From a checkpoint of a small transformer trained on Wikipedia.
Size: width 192, 2 heads of 64.
Each number is 128 + 24 x the weight over its row's rms, rounded and kept within 0 to 255. Layers, rows and columns count from 0. The size above them is the row's rms in percent of the matrix's.

# layer 8 attention query, 128x192, rms 0.163, rows 0-71, columns 0-95
size [111 124 120 113 123 133 124 121 121 124 132 118 119 130 124 126 122 117 131 122 129 117 123 133 117 128 116 126 131 121 125 123 135 135 130 124 127 125 126 137 117 131 126 128 129 133 132 131 125 136 127 123 127 123 126 127 127 135 133 117 129 115 130 117  69  65  67  59  61  61  66  66]
[[105 143  82 183 137 144 173 121 122 129 170 148 166 140 143 135 129  96 112 114 129 139 138 172 100 114 116  92 140 143 138 119 145 120 119 144 137  63 103 108 100 140 139 168 152 174 152 182 156 103 133 143 131  93 108 168 149  53 151 109 182 113 124 114 109 144 135 172 133 117 114 168 144  83 159 132 146 120 140 134 122 117 135  98 104 159 153 136 155 110 124 130 120 105 106 129]
 [119 181 140 133 148 112 110 125 137 112 120 159 148 160 148 129 106 164  96 132  99 153 106 111 113 158  85 148 160 125 107 159 139 165 116 156 136 131 142 131 132 114 132 161 164 111 121 118 123  93  92 163 114 135 153 136 134  97 110 159  84 107 136 156 108 133 110 172 126 191  95 155 139  99 162 108  95 107 176 114 116  83  78  84 153 135  93 133 139 121  89 134  97 120 134 143]
 [159 144 103 135 155 131  89  89 130 104 129 102 120 127 108 146  96 126 168 123 145 111  91 117 137 119 132 106 149 144 113 127 131 132  99 125 105 157  84 135 111 155 169 111 142  90 112  83  82 141 168 146 110  89  93 127 179 122 101 131 142 120 103 147 142 129 166 162 129 154 126 124 101  96 103 112  90 140 109  77  95 125 190 122 138 106 140 139 150 109 111 156 150 156 173 140]
 [120 112 139 102 118 124 135 140 115 138 145 128 131 121 131 146 127 165 115  81  97 134  78 155 125 158  86 115 129 122 155 129  93 118 108 169 108 135 133 125 131 146 113 145 111 140 150  92  82 186 150 104 157  97  85 145 151 110  77 138  72 101 139 150 140 183 123 135  86 137 153 131 155 140 155 139 141  91 104 150 164 151 169 146 118 139 133 165 151 136 125  81 137 136 125 148]
 [149 154 167 120 113 153 154 147  83 129 183 143 141 104 161 138 113 103 113 120 146 170 133 134 129 154 133  85 126 111 136 157 136 166 139 162 115 107 110 110 120 141  99 120 161 134 117 118 140 123 130 123 113 100 124 116 122 135 142 131 165  92 142 127 137 101 160 161 156 123 136 109 120  86 157 107 151 126 147 127 115 122 136  79 168 117 112 145 128 167 141 148 121  97 107 157]
 [129 149 129 111 138 136 125 136  97 180 118 114 139 163 108 121 118 133 182 149 122 107 146 161 129  97 150 142 112 132 159 123 115 134 162 110 157 132 131 130 150  90 175 146  95  87 110 149  86 191 132 177  86  72 156 124 115 116 152 169  94 122 104 150 139 127 111 133 130 168 125 152 154 141 156 142 121 119 121 125 130 129  76 141  97 142  76 138 143 127 105  95 182 105 176 147]
 [156 138  88 128  95 143 117 133 119  86 146 116 144 134 119 127 105 169 109 121 145  69 116 143  91 144 109 190 127 143 139 107 136 140 150 124 102 167 117 193  98 180 161 120 121 159 135 132 111 127 120 102 137  71 121 124 143 122  75 100 108 137 119  76 135 152 117 146 149 139 151 100 154 150 123 124 129 141 100 132 117 121 120 149 100 130 128 138 140 110 143 170 136 182 172 139]
 [141 120 113 139 159 110 132 112  79  97 130 112 113 137 136 149 118 152 175 112 121 107 159 122 132 104 117 122 113 149 126 129  77  98  97 144 128 125 151 145 107 106 152 124 145 123 129 118 142 143 128 164  95 133 121 109 141 152  66 130 101 128 127 144 165 115 143 148 133 131 143 139  86  96 119 152 174 108 160 115  89 144  65 111  94 131  93 153 103 106 105 133 135 167 133 151]
 [144 112 168 113 126 109 106 101 133 131 121 162 126 127 175 100 172 109 121 118 125  66 188 173 107 127 127 138 116 116 134 111 100  90 118 143 145  96 100 135 150 121 129 109 140 141 113 124  90 150 123 130 150 119 121 134 133  94 155 119 108  88 127 124 141 124 163 120 139 126 153 153 150 151 138 128 149  89 137 124 101 135  96 137 104 173 131 115 111 132  98 101 118  84 146 145]
 [114 112 125 161 120 153 118 158  98 117 134 102 170 109 108 143 157 116 132  94 128 134  92 120 109 157 140 152 163 150 129  90 163  97 142  76  99  89 107 160 122 102 132  83 140 102 142 155 164 126  90 134 101 164 112 158 123  82 167 117 122 145 128 126 146 115 137 105 117 123  78  80  94 184 135  97 149  93 135 138  92 133 115 155 124 112  84 164 144 162 143 129 135  88 107 150]
 [126 122 123 103 135 110 115 109 102 109 108 144 104 122 126 130 114 150 137 148 118  99 119 140 159 125 122 136 140  68 142 145 168 131 116 122 139  89 123 138 162 115 111 136  96 145 120 102 139 140  85 144 140 131 109 123 144 168 144 121 174 106 139 189 128 118 170 113 161 125 125 135 143 125 140 159 156 134 116  83 121 105 112 128 140  99 128 139 117 148  95 220 126 134 136 149]
 [130 154 100 101  96 143 122 138 117 123 133 137 139 132 158 121 153 148  88 101 133 105 139 141 142 115 130 179 146 132 141 109 130 113 136 133 112 198 179 155 119 127 104 127 158 178 138 133 182 124  94 150  99 141 118 112 118 130 126 150 107 125 133 141 147 142  99 116 124  89 169 116  86 144 114 115 105 105 129 107  94 154 129 156 180 155  99 113 119 139 116 138 126  93  94 165]
 [ 91 112 119 110  77  93 141 119 139 131  99 157 112 146 147 141 154 143 139 147  83 103 170 106 135 150 119 121 175 155 127 155 169 120 131 113 143 132 134 119 107 171 163  72 148 147 118  89 125 105 117 151 173 129 132 152 127 118 132 102 118 141 114 110  79 115 133 161 171 114 132 173 116 138 108 122 152 142 106 129 100 123 126 156 111 134 107  66 101 137 117 106 133  75 129 156]
 [132 129 152 146  96  97  97 118 150 134 131 141 107  87 164 165 114 157 124 101 133 149  96  92 139 107 109 111 150  90 120 131 101  72 114 155 132 140 104 156 143 106 159 150 117 127  74 132 159 150 171 160 127 100 140 142 106 107 125 125  83 143 143 123 113 154 111 120 120  58 128 148  91 111 127 145 142  91 140 107 166 110 149 105 143 154 151 122 139 142 153 107 142 158 135 122]
 [104 170 121 133 116 130 143 134 195 121 146 174 110  96 128 140 120 156 128 116 132  78 145 114 122 120 160 115 111 117  89 127 100 129 100 106 117  86 112 120 125 108  85 135 141 116 123 158  95 124  90 142  89 109 127 118 139 144 127  93 122 117  70 172 115 129 128 142 169 138 141 138 118 133 140 109 118  92 151 132  75 182 108 125 142 153 113 152 128 162 159 125 118 111 173 161]
 [120 134 132  95 131 154 117 136 126  99 163  85 143  85 123 139 122 116  87 104 130  89 111 134 124 180  82 120 121 148 154 142 123  90 177  99 122 109 115 172 141 102 103 128 147 117 110 121 105 101 116 115 123 134 117 122 140  69 129 131 100 136  80 150 115 131 119 142 128 110  85 138  94 115 127  96 133 126 158 114 147 149  81 129 140 125  76 152 123 112 122 131 159 146 166 151]
 [126 160  99 136 136 113 151 138 139 186  95 157  97 130 141 151 145 137 102 164 113 164 135 170 133 118 119  92 144 144 111 131 127 113  79 113 115  72 100 102 139 137 123  99 115 152  89 152 114 159 120 120 118 138 122  90 114  90 176 123 111 153 118 158 153 128 126 163 159 147 140 117 156 113 144 135 152  88 111 174 125 148 138  86 141 173  99 120 131 120 120 142 119 104 146 118]
 [148 151 127 153 162  76  99 100 113  99 132  99 131 126 139 107 149 127 124 134 154 122 130 128 109 137 125 158 112 155 120 116 101 122 159 160 119 102 124  90 120  99 102  73 134 132 147 156 168 152 119 126 123  86 117 169 150 181  81 160 164 140  97  93 113 119 153 107 120 144 168 104 106 117 158 155 137  98 162 155 117 162 120 123 105 120 133 148  96 168 142 140 140 105 118 120]
 [ 92 141 122 117 158 111 198 117 113 137 144 140 129 126  44  91  99 115 117 131 179 105 115 130  90 153 188 163 160 156 114 125 100 122 118 143 118 163 135 106 130 147 134 114 130 118 132 107 111 134 139 103 129 141 183 152 136  82 121  88  81 154 127 136  87 138 155 171 140  88 110 119 156  95 167 181 128 160 118 165 119 118 133 134 141 125 113  83  85 137 131 143 139 149 150 126]
 [106 106 143 132  94 152 136 123 175 109 125  91 151 160 149 112  81 154 150 112 156 139 152 112  95 123 178 178 139  99 144 161 138 147 137 136 123 164 136 135 152 145  89  81 135 152 132 101 110 106 125 117 138 103 126 125 147 122  89 147 149 117  80 115 141 115 132 140  67 137  79 115 124 133 138 175 157  95 101 123 168 111 107 112 109 128 110 135 158 125 119 170 136 104 106 110]
 [107 158  92  93 167 171 134 140 130  84 129 116 143 164 123 155 135 137 145 115 152 101 149 129 144 168 103 106 128 127 116 155  98  82 140 124 102 118 110 135 155 120 114 141  52 154 101 118 139 118 121 118 137 134 153 148 133 143  98 143 100  90 146  94  89 134 155 119  68 135 141 144 108 120 111 114 180 140  92 115 156 142 143 149 164 126 159 137 145 132 137 149 124 156 137  83]
 [141 112 113  86 130 131 120 117 125 125 176 128 117 123 136 179 131 107 146 104 113 134 157 139 149 147 120 111 153 120 104 117 142 123  90 140 142 101 130 162 121 133 130 102 112 117 122 121 165 116 111  74  72 149 127 133 107 175 161 130 120 163 137 137 116 134 131 119 139  95 116 112  99  96 117 149 162 118 140 139 134 122 112  98 151  79 136  91  90 137 114 114 131  75 106 161]
 [110 116 150 146 139 139 125 107 129 129 135 145 124 149 159 128 123 147 134 134 120 125 113  93 118 118 151 147 117 145 127  88 135 122 153 123 107 145 102 113 108 109 103 145 118 137 149 130 143 127 129 111 119 128 122 150 105 155 112  84 127 135  95 104 113 160 130 118 141 129 133 114 138 134 108 186 122  83 102 102 152 178 119  87 127 140 107 114 118 129  96 138 134 130 111  95]
 [123  79 125 100 158 123 184 122 116 128  71 101  92 157  78 131 162 104 134 112 118  98 128 103 130 101 161 150 109 143 136 119 157 116 134 133 106 132 114 129 105 136 162 173 114 127 172 107  90 148 118 119 130 115 141  99  89 162 171  98 110 113  81 143 155  88 169 157 135 107 132 146 140 147 139 151 127 104 124 131 146 102 117 102 190 121 130 124 132 123 110 135 117 127 131 127]
 [162 164 158 172 125  98 132 140 158 164 112  89 140  89 125 172 119 135 119 116 129 138 128 176 113 136 163 120 141 126 133 120 122 136 119  79  89 134 146 126 137 155 108 121 115 106 117 102 104 154 127 128 112 148 114 123 127 125 132 106 140 128 134 157 182 117 121 125 148  71  70  91 148 110  83 103  92 103 111 133 117 126 170 145 137 118 116  97 152 104 118  87 114 125 184 109]
 [113 128 113 154 152 126 132 110 131 149  92 160 154 127 194 109  82 129  93 100  92 114 160 165 145 118 113  92 149 105  67 137 130 122 151 123  87 124 174 164 130 133 149 136  97 141 114 142 155 111 132 127 118 116 120 129 122 175 125 127 107 114 149 145 125 153 107 138 132 118  95 121 169 121  83 152 162  98 129 182 102 118 125 134 113 124 145 159 100 108 135 159 146 144 123 131]
 [153 162  98 129 150 106 115 147 127 110 167 119 155 102 118 158 124 140 133 116 105 140 111 124 157 143 120  77 122  80 153  93 162 171 112 170 133  74 182 144 142 107 125 112 154 100 146 127  76 138 152 121 127 138 138 125 138 121 147 115 144 151 131 108 143  74 141 109 140 114 186  96 137 126 171 163 138 141 104 139 129 152 135  92 160 109 114 109 163 113 121 106 117 104 148 123]
 [112 144  58 140 134 111  94 139 127 119 131 142 135 141 152 134 126 114 148 119 104 148 119 125 138 108 154 103  98 126 132 104 112 111 130 109 138 128  72 107 163 160 119  94 117 126 119 137 117 167 114 152 137  97 149 136 137 128 146 114 161 150 123 121  88 134 130 131 122 142 151 120 155 166 114  98 160 125 151 145 133 116 133  85 112 160 105 146 105 142 119 148 165 141  88 142]
 [128  86 114 131 151 174 106  95 151 145 140 137 155 133 109 107 133 109 154 137  89 118 137 145 126 117 129  97 150 142 100 117 118  98 121 142 116 139 150  88 126 129 125 149 128  93 116 143 127 130  98  94 106 135 152 167 136  87 138 121 128  98 140 126 172 158 133 119 130 128 141 160  90  94  96 113  69 148 114 144 131 101 158 105 155 137 121 137  55 130 111 135 149 140 134 113]
 [135 177 121 163 133 128  95 143 138 145  75 116 144 136 119 159 126 123 130 126 130 189 152 114 151 110 119 164 149  67  94  66 129 108 160 128 126 157 196 136 128 141 125 112  96 144 140 142 109  96 133 139  80 138 112 143 121 128 130 102 139 151 133 117 125 143  98 111  71 115 127 135 110 155 144 114 119 130 122 134  87  74 119 117 106 119 114 181 142 137  94 138 133 114 101 146]
 [101  97 114 157 152 144 128 135 144 196 127 127 129 134 119 160 132 114 129 138 149 129 133  87 167 126 113 165 101 119 133  84 146 125 134  99 120 159 121 169 157 126 169 111 121  87 113 135  82 105 108 145 121 129 103 144 114 147 104 120 110 127 151 103  95 110 139 105 174 131 117 143 146 127 115 143 164 161 141 105 108 121 179 151 129 145 146  67 140 118  84 152 154 126 142 156]
 [ 87 151  99 150 135 131 116 106 154 168 101 141 124  98  79 127 156 135 139  99 138 126 125 169 117 125 140 111 141 138 138 145 131 138 157 119 111 193 138 134 109 171 100 136 130 126 156 170 116 131 106 141 111 105 172 143 134 136 129 104 150 118 113 138 136 125 141 172 100 150 143 131 117 147 122 131 154  89 116 158 111 139 186 101 119  97 123 134 122 138 107 131 117 152 155 122]
 [157 128 140 159  76 129  75 136 105 130 114 150 131 129 102 126 142  95 107 121 150 157 148 155 140 106 147 152 123 100 149 116 125  97 124 141 144 106 143 116 129 127 120 130 133 145 120 115 145 149 151 129 134 116 134 149  70 129 112 135 203 115 140 100 163 147 137 162 153 103  90 128 123 104 133  70 160 120 101 114 113 111 134 157 158 144 124  90 163 108 145 148 162  90 156  90]
 [132 144 163 103 130 112 138 147 126 158  66 108 121 164  87 100 104 137 111 131 141 157 114 143 122 106  54 154 122 107 117 154 148 158 176 101 156  73 112 122 126 176 171 132 149 165 106 124 179 128 133  88  79 134 168 151 170 166 110  88 167 143 160 132 150 149 155 140 148 118 179 134 130 126 111 114 131 161 133 111 115 116 115 108  91 109 134  87  90 124 160  91 124 119 155 128]
 [141 117 133  86  91 103 103 134 107 146 137  95  60 138 144 141 128  98 116 142 124 167 150 125 116 150 151 117 146 126 137 128 108 120 148 115 154 122 170  77  95 125 131  77 114 120  91 139 100 159 141 103 137 123  99  86 139 118 133 139 146 118 105 115 135 101 137 151 153 154 183 121 128 151 122  43 118 136 151 105 146 132 152 123 150 164 152 135 124 145 150 163 170 109 143 127]
 [127 114 113 180  93 127 155 113 137 148  83 128  89  98 137 160 102 154 134 149 153 120 138 130 110 144 139 175 179 137 128 101 105 133 120 150 141 124  98  97 146 130  94 167 128  98  74  81 133 128 107 128 143 103 130 141 126 134 135 118  90 131 121 135 161  95 124 121 144 151 154 142 133 139 120 136 137 157 157 118 167 113 116 154 121 167 181 112 111  90 123 134 120 147 134 111]
 [117 130 147 146 119 120  99 123  95 130 134 117 112 108 118 138 117 136 108 190 146 123 133 111 149 131 114 105 144  95 106 162 123  98 136 119 134 141  92 115 156 124 120 118 138  99 142 123 128  92 110  82 127 140 134 141 108 118 147 126 141 118 108 164 129 145 112 120 175 127 131 114 114 102  96  75 118 131 147 100 138 189 110 123 192 167 161 114 148 118 129 116 117 145 133  99]
 [150 125 181 101 118 148 132  81 143 124 153 154 130 108 120 145 143 137 158  82 135 138 139 103 108 117 188 162 134 123 119 132 150 135 118 154 133  94 126  97 123 105 171 148 123 100 148 132 119 100 102 131 125 168 148 137  97 133 103 132 100 114 108 136 131 130 158 130 140 125 119 124 135 117 163 187 123 149 113 157 100  97 110 119 143 113 167  80 121 143  97 146 128 156  96 144]
 [ 97 123  83 147 100 128 140 180 114  85 185  95 146 103 136 135 112 138 174 124  94 134 128 190  89 149  67 131  83 159 161 134 128 159 168 110 112 101 136 116 140 137  89  98  75 148 158 118 136 151 159 144 122 113 125 102 146  98 125 115 171 153 133 116 173 145  90 136 121 165 147  85 134 104 112 162 143 139 122 130 135 132 101 146 143 119 131 155 147 142 123  97  85 160 198 125]
 [137  93 104 123 147 161 148 123 152 101 105 121 165 146 157 120 101 144  94 136 139 124 152  98 130 114 170 122  91 100 125 143 134 140  96 118 135 150 116 155  84 163 102 111 115 156 116 133 110 145 143 127 115 194 143 109 124 163 169 158 115 128 117 127 120  98 128 118 194 190 125 153 106 132  96 129 134 101 109 165  84 104 121 108 142 136 142 115 167 124 118  85 142 137  88 168]
 [147 165 135  90 173 105  84 122 120 172 139 103 122 139 164 117 105 115 122 124 128 121  98 125 127 132 149  91 174 142 128 112 135 173 103 173 135 118 143 142 109 106 122 125 153 135 114 117 140 132 137 134 105 175 111 127 120 145 150 114 106 135 146 152 124 160 108 104 145 111 109 165 176 131 156 107 153  99  92 122 156 139 171 149 170 111 179 105  65 111  94 185 124 137 140 170]
 [126 102 116 119 174 105 166 140 138  90 141 132 143 141 143 136 129 120 138 133 131 116 158 133 127 158 106  80 149 128 124 130 153 104 109 171  84 108 159 102 124 129  97 129 128 159 120 177 104 113 104 147 158 151 124 124 125 134 149 140 134 135 145 105 155 154 104 100 141 145 136 116 125 137 101 131 174 112 106 127 157 116  98 149 168 129  88 137 129 114 129 133 119 120 174 171]
 [112 145 172 136 120 145 121 124  89 133 169 107  87 157 122 145 117 186 105 133 155 123 109 194 117 165 104  81 138  96 131 125 143 142 135 112 114  77 144 126 120 123 134 134 105 120  84 114 136 142 149 135 134  91 141 123 158 112 190 115 110 102 119 162 120 124 134 149 143 130 119 135 138 109  99  97 148 110 135 106 110 156 145 121 103 116 159 138 131 104  99 172 139 102 173 154]
 [179 140 102 133 141  78 168 131 118 144 147 142 130 156 100 126 184 105 151 105 116 133  83 143 114 100 125 155 119 128 142 170 112 110 117 135 128 131  75 122 109  84 150 137 141 111 129 121 139 121 133 170 174 101  94 155  83  94 137 145 165 169 138 144  74  98 124 153 149 123 117 126 129 119 116 124  94  98 144  89 137 105 158 116 122  88 137  61 154 113 139 138 122 100 108 110]
 [145 140 108 143 134 149 125 103  85  87 115 121 117 150  92 112 123 181 135  94  77 140 105 161 132 129 156 120 110 132 155 114 144 105 149 120 111  81 131 148 126 158 108 131 106 125 175 118 165 149 134 127  84 131 138 100 141 134 159 106 129 141 110 105 148 120 114  98  97 126  74 135 122 100  85 160 132 153 107 130 124 130 126 108 174 125 110 123 150 146 106 107 106 148 115 152]
 [158 136 164 140 122 152 105 131 139 104 147 118 133 115 106  59  96 137 129 146 125 160  90 150 128 159 162  82 136 113 114 136  96 154 119 118 140 137 133 119 147 141 154 126  93 156 144 137 183 123 110 176 134 197 137 152 161 133 108 121 104 147 130 137 143 139 119 139 145 152 113 147 116 150 117 122 123 122 121 111 109 169 160 102 121 165 136 160 114 140 119  63 167 119 112 140]
 [131 118 111 153 142 112 138 167 162 127 160 112 112 178 132 136 111 121 145 120 145 102 135 132  97 122 118 109 167  87 139 142 127 111  94 134  92 117 147 131 110 114 144 116 207  98 138 114 136 172  96 105 107 145 118 148 101 150 122 115 130 136 153 128 109 102 109 100 140  92  96 153 131 101 101 134 134 190 112 135  84 138 105 151 139 134  99 155 201 100 124 139 153 116 111  98]
 [127 111 140  90 112 148 103 137 160 104 140 160  95  96 128 115 119 153 125  98 132 145 104 127 176 136 150 182 194 138 155 110 106 128  93 120 141 111 156 160 170  88 156 102 137  96  98 154 133 139 108 114 109 152 122 113 157 112 143 137 140 176  90 110 141 143 178 112 138 160 126 142 110 134 149 108 140 112 113 146 125 120 165 137 111 116 112 128 127 117 122 156 100  70 139 133]
 [142 147 152 132 105 121 116 132 155 119  95 130 138 116 121 132 151 151 137  95 146  83 120 106  92 133 142 136 141 170 153 133 143 139 166  83 110 108  96 120 164  94 128 175  86 141 140 157 111 159 159 143 148  53 150 162 105  79 123  98  94 157 136 126  81 112 114 156 134 111 129 127 123 144  97 156  90 117  95 136 125 115 146 127 117 132 178 158 108 134 114 147 149 114 143 134]
 [157 111  69  82 186 123 133 116 105 112 107 123 143 143 166 120  82 119 132 128  94 141 156 131 147 133 144 143 121 123 129 138  82 127 123 147 191 153 141 119 145 143 111 123 114 114 105 125 158 155 123 180 129 175 112 139 156 134 111 142 169 126  94 133 101 134 148 117 151 104  88 177  95 112 139 115 112 136 137 112 162 108  93 145 106 162 132 105  90 133 134 149 153 132 128 114]
 [118 125  82 141 103 101 114 117 119 188 141 134 118 131 107 110 156 135  86 172 121 160 114 166 166 105 164 111 117  89 123 143 127 106 185 119 139 134 133 119 121 132  90 144 118 103 171 122 142 124 133 120 121 101 136 130  91 175 123 148  96 143 125 165 121  98 144 117 106 134 148 116  78 185 142 110 111 121 144 101 106 127 178  94 125 130 128 148 148 199 127 153 110 167 124 171]
 [135 106  87 121 130 100 114 106 116 120 173 151 138 109  86 179 109 123 134 119 107 114 144  81 111 122 111 118 133 124 133 147 137 112 131 153 119 120 150 140 100 168 118 115  99 128 105 124 141 168 118  55 118 120  77  82 167 102 115 121 154 144  98 116 102 110 150 173  73 129 116 138 166 127 134  97 140 150 110 139 119 114 113 128 183 127  97 175 141 158 140 131 154 144 119 105]
 [115 166 143 115 108 150 138 118  92 128 149 101 164 135 166 110 129 107 154 116 121  94 132  95 126 107 162  93 129  90 127 115 153 122 150 141 162  92 153 101 137 112 132 135 166 130 102 113 145 155  76 179 104  90 100 138 131 137 112 134 115 155 131 147 133 147 154 128 132 128 159 114 127 140 101 140 133 130 147 152  96 131 166 144 119  95 118 127 141 124 124 135 106 102 159 156]
 [123 175 125 143 119 151  95 147 132 102 148  99 140 133 107 161  97 137  79 112 120  99 135 174 124 108 120  82 112 140  99 134 102 118 130 169  82  91 160 132 115 148 145 127 158  80  88 162 135 157 156 147 109 127 163 131 119  81 151 130 165 146 161 138 101 140 145 102 103 157 174 151 106 170 122 161 157 115 104 133 118 119 117 142 109 101 188 124 115 131 169 121 139 116 153 130]
 [154 137 147 155 125 116  99 107 122 135 144 173 136 121 114 145 127  93 146 135 117 124 124 129 122 135 148 114  77 131 142 131 148 158 153 138  77 128 119  86 125 122 107 108 107 153 120 148 134 105 142 159  84 165 112  93 144 148 112 126 136 113 140 126 151 106 109 126 128 145  90 116 169 130 132 102 115 160 107 162 117 144 136 134 114 154 129 137 124 150 136  76 112 128 175 123]
 [129 122 129 163  92 159 142 128 109 156  88 109  86 148 151 126 130 160 141 119  82 145  70 159 136 152 126 162 124 113 118 131 123 132 144 107 102 105 131 165 108 115 124 174 140 139 108 134 141 143 140 142 119 109 101 114 152  95 167 128 164 146 102 134 124  98  85 140 109  99 113 100 166 127 134 171 140 195 170 144  98 130  83  81 131 155 118 119 163 144 122 139 117 137 132 137]
 [130 167 151 147 151 109 134 146 109 112 144 129 124 137 136  98 137 100 128 137  98 102 125  77 138 134 136 180 181 115 151 139 129  95 135 144 150 103 145  98 124 139 131 135 167  66 154  78  87 151 116 103  79 183 152 178 143 134 155 114 141 144  73 119 121 127 149 128 100 146 109  82  85 136 107 169 125 119  97 126 132 159 149 132 101 111 154 110 147  81 130 106  97 130 131 125]
 [158 135 154 108 154 124 123 136 129 128 108 130 106 108  84 109 144 155 134 128 104 109 140 133 134 148 119 100 128 147 151 149 140 136 158 155 121 135 120 122 160 123 106 156 163  74  99 111  90 146 137 123 171 117  87 142  98 130 156  79 110  92 139  85 138 101 136 123 106 109 134 131 126 112 168 130  97 121 101 134 138 145 146  93  69 153 116  89 159 110 111 122 159 154 145 137]
 [128 115 104 133 153 149 129 154 166 158 122 139 116 131 100 118  96 154 182 144 121 137 135 132 107 122 138 117 102 138 118 160 177 134 107  97 121  92 121 165 146 131 124 111 160 118 124 175 173 161 135 114 133 175 118 183 132 125  97 130 100 152 132 104  80 107 146 137 123  66 141 135 132 128 180 169 133  75 113 126 143 161 128 108 108 121 105 125 111 152 148 124 102 125 173 111]
 [138 105 104 149 115  84 114 120 134 119 105 128 133  86 104 155 106 124 123 173 130 119  96 119 173 125 124 183 128 171 177 162 128 115  91 121 115  98 181 121 134 140 150 151 131 155 127 162 129 133 133 126 132 136 140 136 144 141 115 113 160 160 165 137 140 133 139 113 156 110 112 106 144 113 105 162  84 104 121 124 129 115 121 108 144 115  89  96  88 148 120 156 162 114 126  98]
 [ 97 115 132  84 108 101 120 148 150 157 102  93 157 157 114  72 112 114 158 130 129 105 187  95  79 133 155 130 116 152 126 117 123 122 136 118 157 105 112 164 126 113 182 131 115 109 150 159 114 115 147  83  89  98 144 140 129 148 128 132 177  90 108 158 114 120 150 128 128 138 141 122 105 151 118 110 131  86 147 123  87 109 178 139 118 123 123 127 164 177 180 122 105 126 156 119]
 [114 104 118 152  95 106 100 136 149 143 111 116 156 167 171 136 168 114 115  82 148 106 179 126 147 130 126 138 112 174 152 120 104 163  87 125 121 147 143 147 114 107 108 111 139 140 111 121 136 150 101 112 113 130 110 153 130 152 146 107 140 177 113 153 121 154 119 144  96 128 109 135 151 129 140 139 104 107 154 145 105 137 111 119 125 139 128 112 153 159 142 165 148 143 119 159]
 [183 133 138 153 125 140 155 107 124 101 126 120 135 140 109 136  87 109 143 132 174 124  87 161 125 122  88 127 146 134 139 110 139 143 148 122 115 117 142 114  93 160  92 110 112 121 165  88 128  96 148 113 164 158  96 107 141 128 151 126 127 139 130 106 122 120 139 126 118 175 103 110 142 110 115 139 139 154 149 110 114 154 138  93 159 149 170 106 156 121 125 125 128 143 117 138]
 [132 123 140 100 118 128 176 144 123 130  92 115 144 160 143 129 121 115 138 140 116 184 151 130 127 118 163 117 167 122 114 150 125 114 114 131 118 184 141 133 137 162 116 135 130 103  99  86 109 157 101 122 129 121  83 120 125 129  98  93 138 125 118 122 131 113  99 131 122 133 126 132 167  88 139  94 133  79 106 135  83 169 136  89 137 142 110 169  97 132 153 153 108 127 110 144]
 [127 148 125 107 147 161 106 132 147 132 141  96 135 169  83 114 135 143 144 147 136 128 146 116 161 146  94 105 122 127  99 132 173 130 147 146 158 135 158 160 134 141 101 154 132 147 151 117 122 127 112  92 152 104  76 135 115  99 104 125 151  54 157 135 134 112 147 120  99 137 147 148 117 125 162 130 142 152 152 141 112 139  76 132 140 141 103  80  91 132 151 132 145 106 128 119]
 [140 133 164 120 122 149 143 122 118 154 101 119 114 107 106 145 123 183 129  96 103 136 105 157 158 128 111 145 169 158 107  98 115 135 116 134 137 136 116 121 131 170 114 178 131 121 139 128 116 129 109 155 112 101  98 159 124 161 105 169 109  91 114 148 148 137 110 135  96 128  80 163  69 146 130 126  92 103 184 140 100 130 156 180  95 134 172 128 123 133 157  90 148 151 170 124]
 [119 155 115 167 110 120  99 121 145  79 121 119 162 106 120 140 137 147 113 158  98 112 131 126 106 101 124 154 127 126  87 129 121 146 123  84 103 116 130 122 148 106 143 126 107 108 131 148 131 116 132 174 134  99 145 172 123 154 171 140 131 130 102 169 113 137 101  95 122 135 107 128 134 134 120 109 106 137 100 110 131 147 140 166  90 104 116  45 113 116 169 125 151 127 112 134]
 [118 135 146 168 128 159 110 104 136 119 106 132  89 120 102 141 134 141 151 155 145 117 107 132 103 113 155  78 174  99 141 149 151 102 133 129 127 161 127 121 136  98 150 137 127 112 149 108 120  76 149 161  87 149 133 164 168 157  93 131 130 115 131  66 139 119  97 160 162 128 135 156 131 165 107 105 131 107 110 158 129 127  85 145  99 126  85 147 142 106 155 166 167 128 112 149]
 [126 122 123 171  81 108 121 124 122 128  97 120 139 165 128 125 154 142  94 128 122 144 167  93 104 132  61 104 134 119 164 138 106  98 133  96  79 119 118 164 127 149 127 167 110 111  85 100 131 135 144 157 118 138 105 143 139 111 111 159 127 147 127 152 174  78 141 172  96 106 119 119 112 106 125 127 116 132 163 136  92 129 125  78 155 128 121 124 122 165 158 116 128 107  83 153]
 [140 146  70 158  99 152  98 124 138 148 153 116 122 132 137 170 136 120 146 157 123 124 106 119 146 173 109 128 105 125 128 112 169  74 133 128 148 114  86 145 134 162 123 134 105  90  94  94 150 180 122 136 138 120 130  80 135 141 134 108 171 150 113 141 126 145 125 158 171 114 118 115  91 149 119 104  80 116 142 123  99 125 156 142 176 113 148  64 128 122 134 116 138 127 134 105]
 [121 117 127 148 142 102 149 104 143 141 155 190 145 149 128  85 123 126 107 134 126 130 123 166 131 119 174 108 128 143 151 116 119 145  69 135 131  84 154 106 144  78 148 149 122  73 132 171 107 146 135 142 162 156  60 120 118 118 106 127 139 152  73 110 114 103 204 125  86 126 124 126 151 135 141 142 111 109 120 119 127 135 141 155 125  89 124  99 164 100 159 132 106  74 126 102]
 [131 114 103 128  71 129 142 154 139 116 133 123 118 101 120 130 139 122 121 133 151 158 147 154 118 118 133 119 119 135 145 157 123 140 135 124 123 175 158 148 143 120 120 160 153 126 184 113 146 128 125 133 119 160 114  99 121 144 102  87  53 130 148 145 105 124 105  81 126 102 112 159 148 166 121 121 138 155  91 134 120 155 154 166  76 132 112 159 147 149 114 136 125 156 143 111]]